{"num_hidden_layers": 8, "num_key_value_heads": 1, "head_dim": 128, "norm": "rmsnorm", "norm_place": "pre", "norm_eps": 1e-05, "qk_norm": true, "attn_scale": 0.0884, "bias": "none", "tie_word_embeddings": false, "parallel_block": false, "init_std_up": 0.022, "init_std_down": 0.00476, "beta2": 0.99, "decay_fraction": 0.875}
Each number is 128 + 32 x the weight over its row's rms, rounded and kept within 0 to 255. Layers, rows and columns count from 0. Numbers have three digits each. The size before them is the row's rms in percent of the matrix's.

# layer 3 attention output (transposed), 384x384, rms 0.13, rows 54-123,182-251,309-379, columns 336-383
107:194161073153149085117103139105101151170150140128084140126168152146241140129109129120111102109144119090096121188134134115106161085070197174106099
109:182136119129132157118113134114160098109157087111112131105132148186198093155131136123136166042159105093103138109093138096142141142121157103103157
100:142113105096130112087117068160140184149133136156096116121109097170091155126122093176093150164120096181155059160064167155181165099106166112151117
106:131078172139144130120130169129091073167101122067151114141128142154135134154145232120076182143145112194112112098132162150162103152130138138126065
096:139160119171143128084112154144112104102147092125137101103141168124188077094148148181168158128092114137109137112063139122169144137042169150081104
101:124082148153116108128152074127089140183135113031120105117130116107111151141137116101132131104163096142141145148191129138142151163140143110095125
102:195152148091038151140147158177141131070133062146129111115183073117129131168129152110121113175122119166151106124130165131104129149126153135186187
103:170100159178145064182139153118165135077152133112156140144104105142042114149162125118121145113115112140091209191084116077129110187122124128140122
092:112147055123155145137072121143090140184130103101160129128184136157161137123135223146148063116107092148215117110095122109106118104074094057081078
097:137148162106160093138102093100140078129103117143125144126126085101091101120133163130124090093089134115144159131182109154097125093171170143094146
102:139120147080109079112110175104118114086128127097079061135140177141142155181129122129137147150141152114118155121111130138084176133143161151131123
106:082131130117137158151126127160094168115131115123114123183154073131131136140130123128106135142108133054126120105173176150074123060092180158081135
104:162096097145083117072217105085111156083157130131110112129118125077177085121101158150150202153095139104126121119095111141119103157147174148155162
102:171116097118128103110136154166120117085066129140160113181063120217080121103106159118135145119148133113133077132109089109025128146071158127149126
100:162084114108136157159126124126018083118139068097101136148135092113111133143099143101076132099177119165189109134122146138093085097033132090127178
098:087147116108105126150115083155136161133183114098157115150091160186120105089137126097094125099101135137080161138116145121138126156155123186169098
103:147164091153146164133097133110125062140147150097097064158109100098094140142134103023110134067135151154076104202135091114145099122112138154112076
100:117151125163194116145100170136131161106137122106115112142136171160168106168078132155089137154137093094129143133153122192089170112134108085058095
100:119128140148100127182129159109129135127125127099160069139109104174147143136136109122055147096155143103101149129081139132145157078137110088162137
096:092153182099148140123204155121148126130128062082121121103138101145107120122149084131125143141097136097142161136118208137185089123068139191124100
107:094125145096140124133134113099135117069142121152147125148117125097136147114144133192105112126183141150149122154119143090112108080134102145163134
102:181165130136161142137134129160177175160115106190130126105187083134161115089145109079151138095166114165107119132105115110117142174122105184129096
102:121141150183142145164109109119109126114116107097082098092062174116110134183139111154095123085116177091156106153136134097131119114175149113133077
104:175112179062085113104127142140082112134062108179118126145103176089133166175141127164096111145075112098188087102203145114148105049106145158165127
094:098136168117153110134136137078095129143126198182102087093117091073190094128139143092108155171146068142116131100195051098136118143121103125134120
095:158154125124119135137118062121156097126116090114197138141083078170142176120066073102120184127124074057139100146124131184044107160145122091120123
100:127148114162131130073175125111107093061107140117098095110186080100113132106181130164122116147123097168159121088109081092112165128142152134111167
099:157124129112082148153127126131136125111136119107133113146100153123127167125113157091028060156119160062118138124109125167083120081182123180109122
100:179068178101132118093089081125128111096151141142150175132201096062142115190142160144102149129170129142137142101141091193158131124085148173165097
102:063136193082100112088172101143148094159145140165161147147136193123104127153133130163162134097119136160143038124166089113143183055141144150118146
104:084141172150154124107094140193106125133202150124119158144147186075145127124149146114210129164138206132120108136083180060126100069178152115108175
101:162112098078089120150132125122144108175198117120125131113064087094141118080147099139125184125151112054145139142172102162092178191177138132100156
098:157127157078189165135087207162125161087121112148141125169127128084132086112127124091106144181116099126077143108137146066114118119109121081112082
102:049184063147112138110125105149127115151151133168135118128108132167191134119127166120088072135145095131180179116086079155109127132090109146109119
102:171117165112119147178156165180108127079158107118173135191109104084138179153143099134149076114125105132158120143123067131111178091108113133124202
108:138106073151105188086142112156101087136145107102126137078120109108116128178102147174205132181073160155111177140104156103080164068132107122051086
103:145153140130102132132188062123083085110134167093104091119134159140118134154125086142117137060101123101116128097179139121062127166115187167171203
114:147119155126129166150086114107112141111094163137163138153092130131127084149146151107139094141077151136204144088116145097181077144165104115142115
102:101129080151140147146159133132149143224159153104155133160158166162137056152123107139108108055199076051073121157148181102115109177103148132137154
100:123143092073175097119129150113165172160124127204130055136096157119143135119163099168142120203129118140249182133114156118142129065090075106077099
099:144131132108103171097127092120087156114123146173138157146096104096098136131106103106065075097133136119143125173093138190011148125133134149128061
099:095140125134113165119123111160157135188139196109103113076078129147029134138090052192122095118121123129127098168126128110070146131072112193151104
108:091112141142118096150133117117136133106090123115182122115152106169174114075135139124159119163116137097168117088137070108152178137160086099120107
104:126152105136188114196196159105155167080127103129119112185129155105108135096142130158167096128094174133145062115085131053136165105171124195085135
107:151141137073123183121164082103177148114073118119131139163149099141122169095151147095098150159152130135137135090129142131128068103088148121127095
103:139077115156200114127114204106070103103073100242135115112164104130096097078072078092120099121087183119157135128157141167107154091133077191153096
099:123073116168105139075136138079133142120134141106114127110164133039144141121125148117125165126120150143136132124115128167139119126148096116147117
099:152138156078132105133134167108119142129136096186068048163144164075094108130118125159126163139130131127141111118129205105103099139125098101126106
104:112070144116178165130045168102121103158178115184133106139132143171103108137145110084091113136124100192088043132206162112048070076124092104102148
098:150045152125137152148112192183107123143170138080108104123143144228195123171111127133103151097113145163061155147060141100126127175178104098177170
103:157122149109126115146122101124131129101059150198110119103147127093095161156111056224160135155120114137166090140188114120107130108143124135190133
100:148123185126149144139118156125075169086104130145133176127191152100149134137167141155155082119159095087142124119078110139112112097089103130123133
101:162114102107118101088148107116147100158124153128128088150124135122120155044112122167116120155108199135195124113127118134157056158114087138087118
098:101141125164168125123111080097134085087097150140130041066119096155058085174132073146173105146160124155163112057151137151125108156132096145099126
097:150096147127132127137105161152156152101176179122120124145112125124096126122132223132195120086123086097146126135146098107123122113164135133105198
107:095159139117131103074102082131147087119156130145106161139129146191126183102138124131151185125090132150172167121152129131090106142192186137155154
098:148138143144130143097109057113117134199175185092054138172068137110092112127120145115132113104090129137035093102078132117162112078122161087129137
093:127128116133101100125120060123131133080108085111063130117113131154105105134120118133180143114178109136147158152208126156153135182133113121090090
103:150173139055157117100149106170078104118084119105113135114131129197097098118140103166113121203148106079162118169107134164080111113103128164051134
100:200149138090124126113130081157143069157131160113084144133138140105151137139099162105095120080144075096172090131177115106069106105117158119033069
103:155147132090156115105136129128128126179104104172124104112137086123094146200121108175126182138085134102234144141138088131124118167141165204096053
102:118113126187157101098140073082114102136118134135162079147123121164178099040119141160120089127120096149146136071116118145137095079071162153158124
100:135131082138099132071124120120173089114183106197174173141132157105130073173087052080140129159152065117112081122129081114148127105088130141144119
101:163185114094136145132114132133142148156120112147098106165155092178088128120157155141108090193146134151099139183123076137182128141084131123122164
098:133147106137142105124143152154136121112097130150169087148025143149088150080130136178112094137092154111138120146114067140129113115173133158113065
108:161172106113123159195088120155091174156112208102112107161139087113165152093151129112099138082121151129074106109122098158091117113156079085178195
101:129120131096130157160149115091111088117088104150074141128098103109085086128122121110119076155140131092064137111154142135113124127109112088112160
095:166152123121158128149164140114129082147095205109130119055209141131114097155114168155085090179055155166133114077135102048128150129137098127207154
101:128150141163144140118130177165147173107196178122107066113140108157117108116130116140119117147127136118116105126103118138166080142094166105162173
108:131122106136092142103071143099123089122182130155075091103134203135167092160131115089102149124088103115133173073209106096164098090084119115114153
084:112128122126172131123131152080108164219170064110145124155071166125054141157126069103099144111090104114119099102159097119096120120119112072123126
086:083169107102191107101075105141125142110146134123110177090157188167114134090114114105125192140147155141149114148158119100127119153108178199068089
096:207117096105083168151215143118150114121127157105146150095139074135105162107130142119089140130157119100114159129131131125152098139180146168123105
095:075112167178145150134143103133104108139086155144195119103166155099192125136164100178135109106138130115116122131149125148154116121116135129078146
089:086130111156153128099079098136145143161143114134137140133214133073102138118146163170130141125182154220191113163125083084117093166107102136136177
090:135126128134123120096080139122111184126103117137109171142131109087056175112141118138179101180116119149149072175140129096133121079127057139149145
095:152143117131177102086148100154142074165193172149157086115088149071156104179102113170157090067161165114190088048200098090112110186128126155098121
094:145137144133106104079106070139124197114109142134157149076153196128162140081110101146133137171098141161069132147116155162158127113224132100101138
093:107150160137128129134107124122085120006134144196075124135131182114165101143158095069082137145118118059134131077131114197127105086127126088129113
092:103151078105074162099156144170174113056165108156175139093106133156127154130128104100148180152050135142072090093094104159101112098109155125129108
092:185139148164149135148085082143141128114167065124131139166160139201124146121154184114136110149127102149161138093134163104112108119151163063101090
097:153163166104154079118141145083145154088158154101126111142141116094071145091111160135173100159078147116059166119141102121168108128135154162079124
095:159112149138139115135122148113154115102106133154100133119099079196108111169131158118091101046123085080170168145140112108126146087128160133179128
093:131148122112157118107073057140149098171125149170168131131099120151077102137131108083154174113097091159138103166184120120130118113148126103074181
097:080126146161110118158139118157172157123101116136172093080169127136123128129099165147143138115139098137027169152125142124129151090177094133200132
100:150114145137111144142147148112134090160125126091131097147106073141075093180097121150122187119111116137108127146126143143120164112084072124170112
096:161088159139097138151157171162100152113154121113125142142116100029074187141108131126131091144101143179086167101122123174137194061150125085125107
093:104161159128115104131064144074134147138088076156125105102119085159081159172127147064051093099098138157105139091139129121171127141111105078141154
090:191083103111146128112106166111121172054167134109097135157175123090156159128106138133128137142067130149128114104117107100112136217149132101097153
106:125105158170191121074135108208136147145160127183152151141098052137121119165129185125117136128112086137135147129140091105207113155137116083071170
091:088170115143137171167111169095150065122110113078132164149149093121092069146104149139138129064113123133145088167101172211165143140130144125158192
088:146166143126169082106082113152097090116110146121165166182081081190153099145120142154131137159102139194078133119142101103235107131112120134142091
092:159100164083130154128089107128130123111185128158217105133107168135075127127137126061156183215097133123117100079133162169132129092132122139168131
098:167130209134139145171157131133146162081082110101101139151183132132123107144124115122150105119138158124087139125107065181156167025084143132190152
102:150113140111161126116117151162079155162076104141104117147243181147156138130115125148148119124124133147124143084106150137091161184104148120090116
088:082127083149091158155140160135106143184080102145170147076134055094049099121085168147152195103166127113123106128165085086102114133123142092122103
097:122103081147150132115161106071152144163130139127186123092124096144140102136104153136180147168135111116182111170133156095097133037133152128134111
096:157146153112109131157066151097141137114165146137137120126060070089146152127149154102083098096111128150135142076114126116131113121114126145146120
094:097130088150150172058103118181069123145192106095057100126174069197113128112115078099119152100112152138136122159114133140101087157042109110151130
093:135149118084145106136125113114140128150119117149148123083067131117133122142133122121082074117144145135139128077167130143116119098170132129160110
097:112106137141177095126091085116137135070105127147106155123098142077118071128123187146104129167118107137130122089195153113174095084125099131117131
089:054081035156148089115125180120122115182178118158127112127175206168105157124142114055145102142162135096145147122157159124096077160125131133042087
094:138191129141100122095124113128123121107085156108118108112134144141093169127137128180163093171120140163150117116113125164094148123166131173141152
095:114122123109017125157099084153163199131138121106133116128132082078100142148128149080168110123109145212101070082125148152053160157093110126155142
096:146117110129182136136145128134095134142168149106152150155152198166127100107148158148122078104099080119155151095150070113141155131078140222073111
095:103104100101180147132126110149131111143154147121153147119135149196137061094119119117100150107109108076100184162182117170134130193107176135110103
102:084150111185161092195086204148103130081185090173074114121134113160129098136146116107065167088182109148155052109103114145146103163106129071091097
091:161071138119143119122130151145101170189100151127143126140126095074157134156123117138152108138132089115110122093155121117142096109142100154098152
094:153151104159113160113123128123122147088198127185151163129086142083196176117148066122120124144100126053127141115128107132124153097109109152074078
098:161108129164204108136067125136134147134157103175160136141089170091122106156119093114095104113161175136146113106202147145116125151118090117078078
097:112137138145194093131132125146113130107091074129064096123155151106195129144133141112160107152144131086160184176100125154134114137174152096121139
102:078155127110085136111113143114102122098152104103128141114106056118104104125130112070128098155135129064121099077134111107172126126116122135115140
088:130136161145199101139108108131114126085157200151188126181147088082182148148094155135089114153088154142168071132141172064110083085167120185139101
097:135131142137092137120113101115087106097149131126060071107135147222096139121123074145108080097121110069192132120077125146141119129080121161118072
089:120112147143168085148086144109097130228147186156117157137122099126165074113101179127093118124149129114206205150111183191126146102077132112103129
099:023190113094093137124134133106127108122054125116173138115120243151162147117153120086136108112167116119147149081101084094120148102194166140095131
100:181179086121146135133159117122154104159160120147085122091212119146023134118131100120116188096134107119170129105107155142180115104144168057132193
087:153092138103159092089125144105131134183113151131106143179152118163110116136123138144139084176114180124212130131093141142119100105058109148109110
098:154109119149114104104141126164097190141147138093162116183153103063094126146116136138160089114197131126136184194139126164105108101118141135103125
098:111110110147160131137138126078159164168124180153177108144174118087143120093076110107147141065140153127115134111144068139079135116059107154199119
094:130107184084041196190168093128125120104149077111154078136147122122097124064124135158117168130130090167100208134162176125141147166095143151172119
098:077120128118098093136162144117125200134095107133185136129166067088026152216069101138171122117112132091176108147155149124080100108102147154083127
090:050141079097181111123187126180126076098175099110180137103114147169191140099116140133177151133154092145174124167103097117206127094153122143089127
096:144132100082155148172123156133111131084136101152125149124111141039112204133130124177134114173130139131129159113085137130105130135092137162097144
092:147143134155084140113182120122120149119186140133142161166103078123113159094137120159082105136162129140006128110101139111150160076148117136097105
097:089122121149147141127162107146117146134168137117113133051087130135145103102118097117105139100115142114104049152132150137052186135086144128113119
093:107104136118107154072133146144123134137196147052200127074106157090150098114129119133107128145104118140091061138119132101149135144104121088144121
095:114138090093177078104097116113135086162147155138143124107084167087181094110093116157115150103115119164165120074114173176168149170089148172210184
100:113097109086155115115125162096126144124149122134175172107211123115140141079097121095125105132106125140114174089094113137112107092150110114154159
092:162089116133100134131072152103126162124154117140081126131106156106129105102097163088145149145072095164136179137148154125107158167094099108144161
097:064154104129105076159128121111150120140145134067091119142058084102141084095122089111091160149101141130113049176152139135145112097126115129175136
090:140123151143123158129140160062183097133048121108206146132122145112109130118120112106072133091058146103156132136140128118144092182137112172100112
093:136112134123120106141133174148117153120164166091111163169135117089130107142114116094077134155131112126100097157172097143131150167111124249155136
092:191108166130137182094139134118094106158123131107115153143150131192116175138114134150150153157145105106155142127135140141169116169141093106179126
094:160114100125190135124063130144102064157167105101068133100049114065104101142154180127085147124086106081134126166130140137107134138142185093131092
088:152070111145173135114101168161103145114135131082159136128132075108079114108112099054126081114136081024142122147094080151154064149160148170117180
096:191083134147071116144062143055197157170161094156121162123112133147095108165110125175113111139125109136157156171120185149138145121123126034090133
099:153099160136157095141099158103127156220182108089126142118150164102133133117145144127114103150131130145122172156097093174099158213134148119085100
098:142090149102166175124103117156125158193100154170106131150132132099095148154114105120116128122144148069112174131160149128121137108104124125097095
084:140130120107168142120130147153194114161161114114138114102117111185123046128135181151163105130130155133127131098143089093115105194102105056120127
108:149112116141068150146094107125107142101177085107088158195153192113193129114076111128078110081157198155128134203176044103135116175097090134104138
105:159141124155119096162142117166147085113131098159171150108137061134134140064141112129152148117159154092098156097129113177119123088222092153150126
107:120119112128106128137116103150129072099082138164142098142147058151113112128150108162102121190121135143140108122114129150120173167093096119120146
102:092127182172122124200120167100056110104119108095127138167124155165207087104107114100146121058144167077132122129155147144129119158102123119073112
102:091179098119126091122103129067171165112119141140120140160131105127100098091103085133109088134143111176181159160144114086121142118082113113146132
115:147089129160124162104172083097119144135101122133138149121103134179102154157121059112148145131153154096173100111150104166102144113192106121121147
104:122185139104111141186143122153141113167066107162082126081140089127128096103093145150120119129133161125097123118131117127151100153134085152150134
099:126128118077151122126099117093098158091071162104116162109147114159096086068128115086102180094174107123203106126117092147134160098139143123158095
106:076133080139163140132079107115132056145129133189095083085121078121145125106113084145126118164119150057132155121149139197099140171105121176129097
114:135116158112077104094141105103163167125112136140127131079102047087091134137104140154170196134127109148076147124141164113153194147141160156154178
105:151109202152152130138152085127105116118144157101129142122141141179116151139172113149130150155175088137088168139072125109130140206090108144117150
105:110116114108088229119161111139171132172077141105141189104113134088114120145116124097191105078151115126116122129160146110160094087069117109170133
103:097146127161101139110112107142126077165066123113146166093084140111127126179103137098138185065132048149133099151073124187139152086129102095107118
106:121160152087174110140110132207181136152058106053150149111136148097090168107137117173169060158151127172119118114152111156132116132142114078178105
113:120162143115082127142164145165131126118186109076107116139150121105139138167132166161138083149168155103173143078161153135184145130145100139106096
098:118146100137116153134168075123166150141084150119145144116152193182157159098106088138169102166090163140144107085108161134152140152137143131105107
104:121137115144085149097082133130089088084147161131155109135156136109171151145105101081140096132146145137194152199133045134196128140093143016143143
100:142109122078117096106106119078107134072134108144135145109104171203168121124120144162164119149143092075117127086196136139161141131117108094138136
102:061064160172148150099137089064127110092117124127128115160126213125156128131154097143163093115135122130141124104097133063133139122066158170142114
105:108132081117179186086141104124129101171119150164097124133131137093091119108102165109139118143087104108121128120181123143119118085077147125095146
100:118125062111118101144094120140072147106174131151099139155159155127130093124092083108146143114150148147199157176129137160112168154118152061108068
108:174098121121149109103098109124158194121093121121123105161092153139133129142146121163168191123115122145171112096131111146075150180074137096088140
108:110131103126111108119176121104130117053159208069127114116108124173092138141122189166106060134102133070142128080113113151090087085138147128100188
101:176159077154154107154106072126145175109127141126155142092175091148151143120134083158124117102096127133114129061157160164118116176120096172163145
104:148118085172128147114134173102099084085153174106101112114114107124104135094129148143133135126160118127108165157086156188071108171159157117122093
099:107135120138126158128086107139143126133155068110127090129044116050082179167151132082148124120111199077097125129123161160149158146107115113136110
109:139096154133180065125153123115155212142170198133085104090194148106127070119168177112116116114158135151059116142067141084122187135059158151122150
099:128159133110127150130094111171108092122133128125093079144093167066163109100116101095112141137156132147133174127158232137167102180124105137145112
100:123133132154087112130103167156187105171113079118136180088125145149133064132104144078203136104146133171089109176114131156127152181094172112144134
101:113110149102101148181186108095185140120077131112093120147109133177112160081107145174137131103081153081091123094114170127120081128162086079087109
105:140140095135094199144144142085163145068181157076113155140119047136148170122154136098130130138115114136142134187051057078114111192113153122126167
098:243151113097088141160141087079120097134127082147129112123150070118130178152136129132123157051177066178174120112111086216146157175088068057124084
109:091120218140098146060132171119100133138118123129141094136105166126173046158111179148141092111130141182154091163090128127146110118134100073113127
099:180152165098088075193183158132137174211104141137102127118167171130127113165118154131101085147121127117158104088124118121083099138138125179131125
106:138162195134169109142157183076144134153129148068170083129105182136135073123137117075160136128081109087096137111121131137078074097136168135069109
098:053139137125101090081152099103096072124134126130139119151134165122144114108080145148140146124172173127110110098144117174139092166099126127082147
106:133108175092120091178122147160201205151166112104157187128131148150141205060130121121097133100159116090110094089130175149156136164142185141131129
102:116145146120133131135149115107131161177117115142148173125121139161158100097103146125112132165125149128102108082124160128182130038156116172093084
105:154143063104103104141116167162142083117119125156032107129154140072065134105096093136090133135160136160109119119079161144125172117104149163123137
101:120118164071138147095110115110077111078111116128122081123109137086141171101122137193145140158084107154120143072126092087103091094121135135076125
103:074127113103056170125107079141133098157109108062125197067123149106140114132149160115152117112104149077043110127106148116119099186119186176140108
105:106151102148139125167114134116164159159102162062164118102155138168128114137151189197101143121131100148152076133151156077200100116133119139138147
094:143158104152129086149184116135154112109147101123148092145164104168097110069119114103150146127124116140157154082106135120118159137170137106132091
097:147108115128090141100089181143140172132112122125107112045067142136062128199127102181106133059144114093079105174140166085173115104171154077156106
101:069115087154165121103074123153101065137145127100125137066116167125091112140137139127119175198177112108102175133168146145134160121131193104159179
106:110120113087108117138101180157087099163102174157135154129104156087130091114123118142131132168125141091149130088112164063100185134187119134068145
101:163165120119063106120087159147192171079178128173130140104135116095161124197138141132161157132104114115118156127174121084132106110157131140129112
100:074167137135103087199107118144076142124131122121085084103166104165100107206173135112151129153116133137245115164131080107170122128101081140109183
108:157163188116174206149172107152117145193138201114136153089157101143155175102100114128146171123129120165099108151092113101142126114170122153076120
106:082187082098140127118175127155155093115076164108128129132123094075139038185159119068111178158089152079121149147082072112154155175144189112165120
107:135208121117101102100122100138115148106141074134154228098148167123068167164185149159110095122158123115166164079149166134132086163157110176126114
099:155134092174121148068108158125141141162134128077133167153122112079102102141166172114096133099120104113181100079114137162121115184098178098087072
103:147127097187103098120107064060188074123172158131087052098096177153162131074127088157148130178092159165090154151131168191077180120158120091148171
113:156157125121094171106092164077118141107123077136149198114133145141065105194143158173155123134125148147098119111099130113101179081165219146103151
106:159168096144109107102111152169087098107134149080103166157157151124139134078119181097130151060123176126134183142107140114164088130171139098178124
108:081144092120134132119136159134126143132158125150129109071145159111118111151135096153113182182131138144064082129094159102134108120150093118156081
099:151097132172137095143167138082121192135115130111141106115105100115115102099130142145129114140135081121127159224148130178160110118090073142060099
103:117113112109139088143154192131165181127112104150092110079137141159124160147159088124135137134128125063173129183110113108096149098148124178153175
108:071097142143076188165148170139135143093167108149149119124165112082169136140111128144088137094106100120137053083097138081136103048128110140101199
096:124129110133120119106177142128083143165108135128137108127165142074124154159095150079121139096081133106072113159216145101173118078130108133163067
107:118143104139140167124118201131096154106097124166161133134157111193117130140159046151181168152148143119125152101076108183144146126111115111157194
104:141126124148107202091088109151104093106082165121124142134162145153135159112174128132130076110140111042071157103108140092122115091115156094127111
106:159156098062132113190146160115111157080116138156080149082160111135129117152110119116150128117126118131091138173114124093060185111119122091149163
099:144142177170124109127119112144134151164082141155149078147104116154098145082142164131120097084116141118179170175094121133125078116161101112124064
108:065109141137146101132183106111065083168134135140102123131084157108145152131125104117155115099069148104100143033167139129084138081147189190156099
104:098112214146158118129129061109123178102113141138112144156182120152189167168138063117128123161129132170104056151120158126129163151092085131112168
103:123128139142105099074188119112145134140150101167157139086094061164123097142114136133157122106157105156108188113161158105116121098111108143121031
109:155104120139129138200118155113153146095120132111174067125157161148187124139168121165071159073108128141154135181130093162136126152116110162169096
098:150163181085098074121165090100160162126134068111107139157120154089130181101116137158120158127117104126183136109091181159160134129158150061125148
112:100128090116131127133135117124149052102184118115126174164134132125099119110128157080141150117138085177183106143170095080089142089127116166118137
110:129119158118156090135149133123100164134065109141076136157158040079152181120122129103178144165080120134096105180136195157156150101150112147139116
# layer 3 attention value, 128x384, rms 0.138, rows 54-124, columns 336-383
095:116155106107128103116102122139071169159108085082104122152099129134051099164082146121070091167134153114191154136129111073151148133122090127162088
100:119085103098174102127166107181127134120203075123167113134169078080186065101174111176143155145085184117182192132158115109103144181054146129118123
101:100138115161138102103128209085128093153087160158133072142107169124158125099167144090118158118143131093145181137076098131189114155150123207163156
098:123143143087149086117083092083122110118111186168100108124183161129178144156147063118158116123175129169155126059144124125141082139158157133130130
099:055119117073074088151080106105133160178188079109109108125142113156117155157110179139158140160132180227106143142125158165091127158136081135119132
095:148118134124133131099070144179171168108074132128100114093105076115107134095093144176158146135142092046160168143130134148112142121146060142119134
097:151114118137105145165114162100086147144087135165134093116096173123126154099152148134202145124119146190106147134147143152154149097116137097118163
103:164173091159147091053078086108110128099145187122139088120136131125129130115145181094098132132121100147119160100125145143133168140169054097117134
098:071196161135132156109116138121119092110131118140105108097131127140144191135128152090114150174134109113126081122125148165100084110151128186127117
098:124046091105117112176155108123144137068150159089127166162098108152231134117172140062133140132106044107167184098086150181163127128115128105122142
097:113128095135154119104084157078111166130107130202150111086118161089115149158146125089115131158051104122133108100148124128128142112095137104144077
103:121074071118125128111097103188169123124099170076157109113111123148109155078123155096143139113138160120118104138098099133163133150135152078137111
102:087119171161175134109122144140144149177116099118111093170117113130150229078097134079098135140082070143134100134111154076124147164162133134074120
102:153098108168176105105116179119156150110071199149078167108110124138081084098123107096153129126129106086124132094116121123158161132124136138157119
099:155134117127152154146164106139152208122085171101136164098118141146143175133074125136122108115115164149151111056099137109176127098162165146145151
102:112214087151129150091151199084196149185184100090153099105145128103140098088049103140135061137097151073150124169113105092166190102147189109143107
098:121119133123142153141179163175135101133098142141097114122100095050140138123134095142130133146113087073084166142105084085094154126151079105175122
099:111054129171082122089117151152183058100140129141171135177074141142107124102168080155115112097158179173138062112102151138097159178089119151131100
098:109139141111110161132118105098091166165118113129114160166125146104147164121071145147060156121089164137114201171141127145123160104145161150176087
105:099114089150100123150101110205141146176100102123160143186091175149175185127145140124140186126123112146168119131104144134116114093098094130125153
103:114145169075164147117170158151112097109138129137144133130091094089144180158139141144118141112131117185117078135069120185123138191130119141120118
096:186109134117132115122082084144092089134119193148116118062111124148127175104133095156141135081099111109102101121144052173153139145123049124202176
096:159082130184122146099154058082161107137171166111138125170166110084097109137131116095152147095128148086067154077169157172174078118119133174183146
103:132151135165158137098180153118122134156135142110123155085096178121083041084145138131146171169086138128090139149110115129121158120146162083087103
100:158111119130142106159102069135073185089161109139104064141137116123139236158125116169209134096097160144120131099130096143080105133132159108120129
098:127143072082195090095186172148144145082149170128102169098130103130159100172121145142096119137152192179094104100111081127135081099138127136137112
096:075201171053170133157052160135111111194162146132117195096136103122126179128065118144149148179101111122111063120197136103160113120160118105073121
096:140116131145149164114108141120161136086146187139130159164045140135082146082157121062131110073125126132118095123144120153151124144128117137143122
103:094152048118121152128196127086119123164140108140147131106139136143146122125147143112148107095091153135083127183085133136116121118146132081086124
100:079154123113159132162076183115159124107134158154119118146131133115100134157132103141145146047066138159122151134123098107154069142167148124088106
101:162115102149143107135129126092111177094121117047174131098167078118138105146132114075153100160153155165198129092184101144161145171100069156098098
099:170096139138100147126127131086128138106115144176155185147202163131171159054162138089145161122091192160112123118089090086174202135166048117131129
100:208142164189084094057120072122146171126146143114124123162081127165159119142207153149101103145161104118071151123104140144134057169153179134109099
101:171166178115089197181139176099148140144082119131098181133120063144153136118132160050142128099177136178155166130128121095132099101127209142186093
103:158126094187094129091171117131139060163126123117114104133151149125197107173148141074157076065094161117115082142199075195115156122108128128137136
100:101161145194142112193140126141191218168132166069136137084139129155193197160110093107070121154127147110144117109103099174130118203097159144108072
101:123081108108170156147117148062133166097115066157115149172108138135095185099141124174157143084159121134111080142081127122087139159187082079102048
103:106103117146120136081128115147106157136167120169099125091156121144120158137045121098139136106056128160085170140119135148112132095125161146148131
099:072059111118102094165150138133131122071165112165110075121099136130154072164091143149153058153138133090091144068115111162086111188089191105141122
102:134141149156088115117080136130124163156162052118146123140151154103142092137118150100089152081104138131140122091152135057091092060142111093136033
098:110122104090202145143130100134119094059122078159096135107096144163105118141156127100100079119073103079165144121139152203147130121165130136118184
098:106068113077112133178114120125085086115079162136133159110126115142159150109138136105106111109134135085098190093143106082106115130133130112186154
099:135093155092081119207071150089110186124112067136131071131093105110155131112161109144137120093080154152171139101123117126155098136170085116199160
103:105119209106150150173109101128156115150087100135126094050111130166103182135141123079082145169101166142123133150151090135115110158107130183167134
102:118176168102143143147115170171144130124159108169144176080132093102179191186193150082180162117134162140111089113174109067123105091045123108080125
101:071182079137076130089090143150111088149187100103103170143117133159177110124211123139155181186120115125120133208159133113076083114140105162133121
104:142084105141091122157209139105119105118095114179131120172186144128121198121160111125118099149126063116159131193179149090164212122079111152087154
097:122116183132116119155128133076148164171114134176146124101121140157165114080113107107190110152102120080177131108144133172167138108114080177131137
103:141099025160141136108156170114132195054115049124151129124139171098108119125119109188187144188200191134088143207123126168107090198108123139101173
102:096180109177204062160114081163124131104176088142161151134106145085134130104107066146100176088122150063142107126173151117129132159098131168213109
104:128100169149114106125103190112140115119156090138078163149088099154087195151104083123110167115074104125114168160155126065193196113104166121085145
101:125125166119118121133109097144133132170180177087131136164104144113121075169150161105163101116048134173127179160141082066130130127124160161084111
101:133083105087132139126092129162103163133120124166084186138087118116165154119180137207167117143122099068129094123136165197164160202122124108122120
101:174113108125095063138073147118094150131156140138105157064088150113100149117128154167093160142160112167124189124170164127049119088141093113104135
099:118174118098116182103139109116149142058093091115130093104164146114124114152092139145115156138083107144085105085106164156122124149160113114181087
098:094141132111165133096195153133169120165083084095158135087117026114149070130127157132131135085113111175113094102187159176145113157095133119103133
101:115159080133083171176132060142138118123152159102112127125140122160145102132169092169151129112179123091102131116115117104150105092128116111129150
100:108076111176098125151165178130116112122100134142136108165163158174110142076129096161151084174055085129132137142103167115087033158112120100177169
102:086145141154153131143146126199107120095126140123117127103129142150166127117130152090181174140147146112137148113120061117184157126103096124119154
100:121109120106179142133154168138142185105198113151119068145108149105124151086189140139232135111091112116137155114152129174089142138116038101093174
100:121075119140120150071119174106201135114166113135101149055111097145112102132075109110089141114163128111120134146121148147122079164082121123122158
099:151144065095055173128140171114087083111100137114114149084086091143156101128143153130171172139144158216078092198121183146086122182127128105071143
098:119131147125167133105147110124046137168148077052093171117136175150154134115093120111093165121133095156144118184144113157089153138155145068108119
099:164088156138126122091176099118156084135136102165146080130168130099135125099142157159131164109119171121152161068123116161167163150140159122141137
099:134071170082195158112122167083084091154092089151109085148097093099115077129124089104151099192058081172090125148161138226152146126181138121177163
100:152091147162168134197154172140133133097156126159122139109064118119141079128131225140177144103121103118100130125120144127120097098152123153143092
102:178137137067100084154139212165111133114161139116168112137134132132123222147099113143149107136142094137062097125136107142128216109128134123135129
101:102115095078129113122146135106084123090121030122160143128145104119104140131150074070126091129133064123133094154149142207176078088035117105148094
103:116127142035064149152208116135102094133143167115134150193131149112093131097134083067133131129096106145158145147124116121091111107126127174145104
106:147098195152079119135119101070126144131099153093136135134109140147126157172108133141178155126107137153169142072064141118143158151131119127150137
100:156135130123092068154173097122089124136153135105181050116112083152159174157117083098107105094146163159104137098119144103165181176158110188123117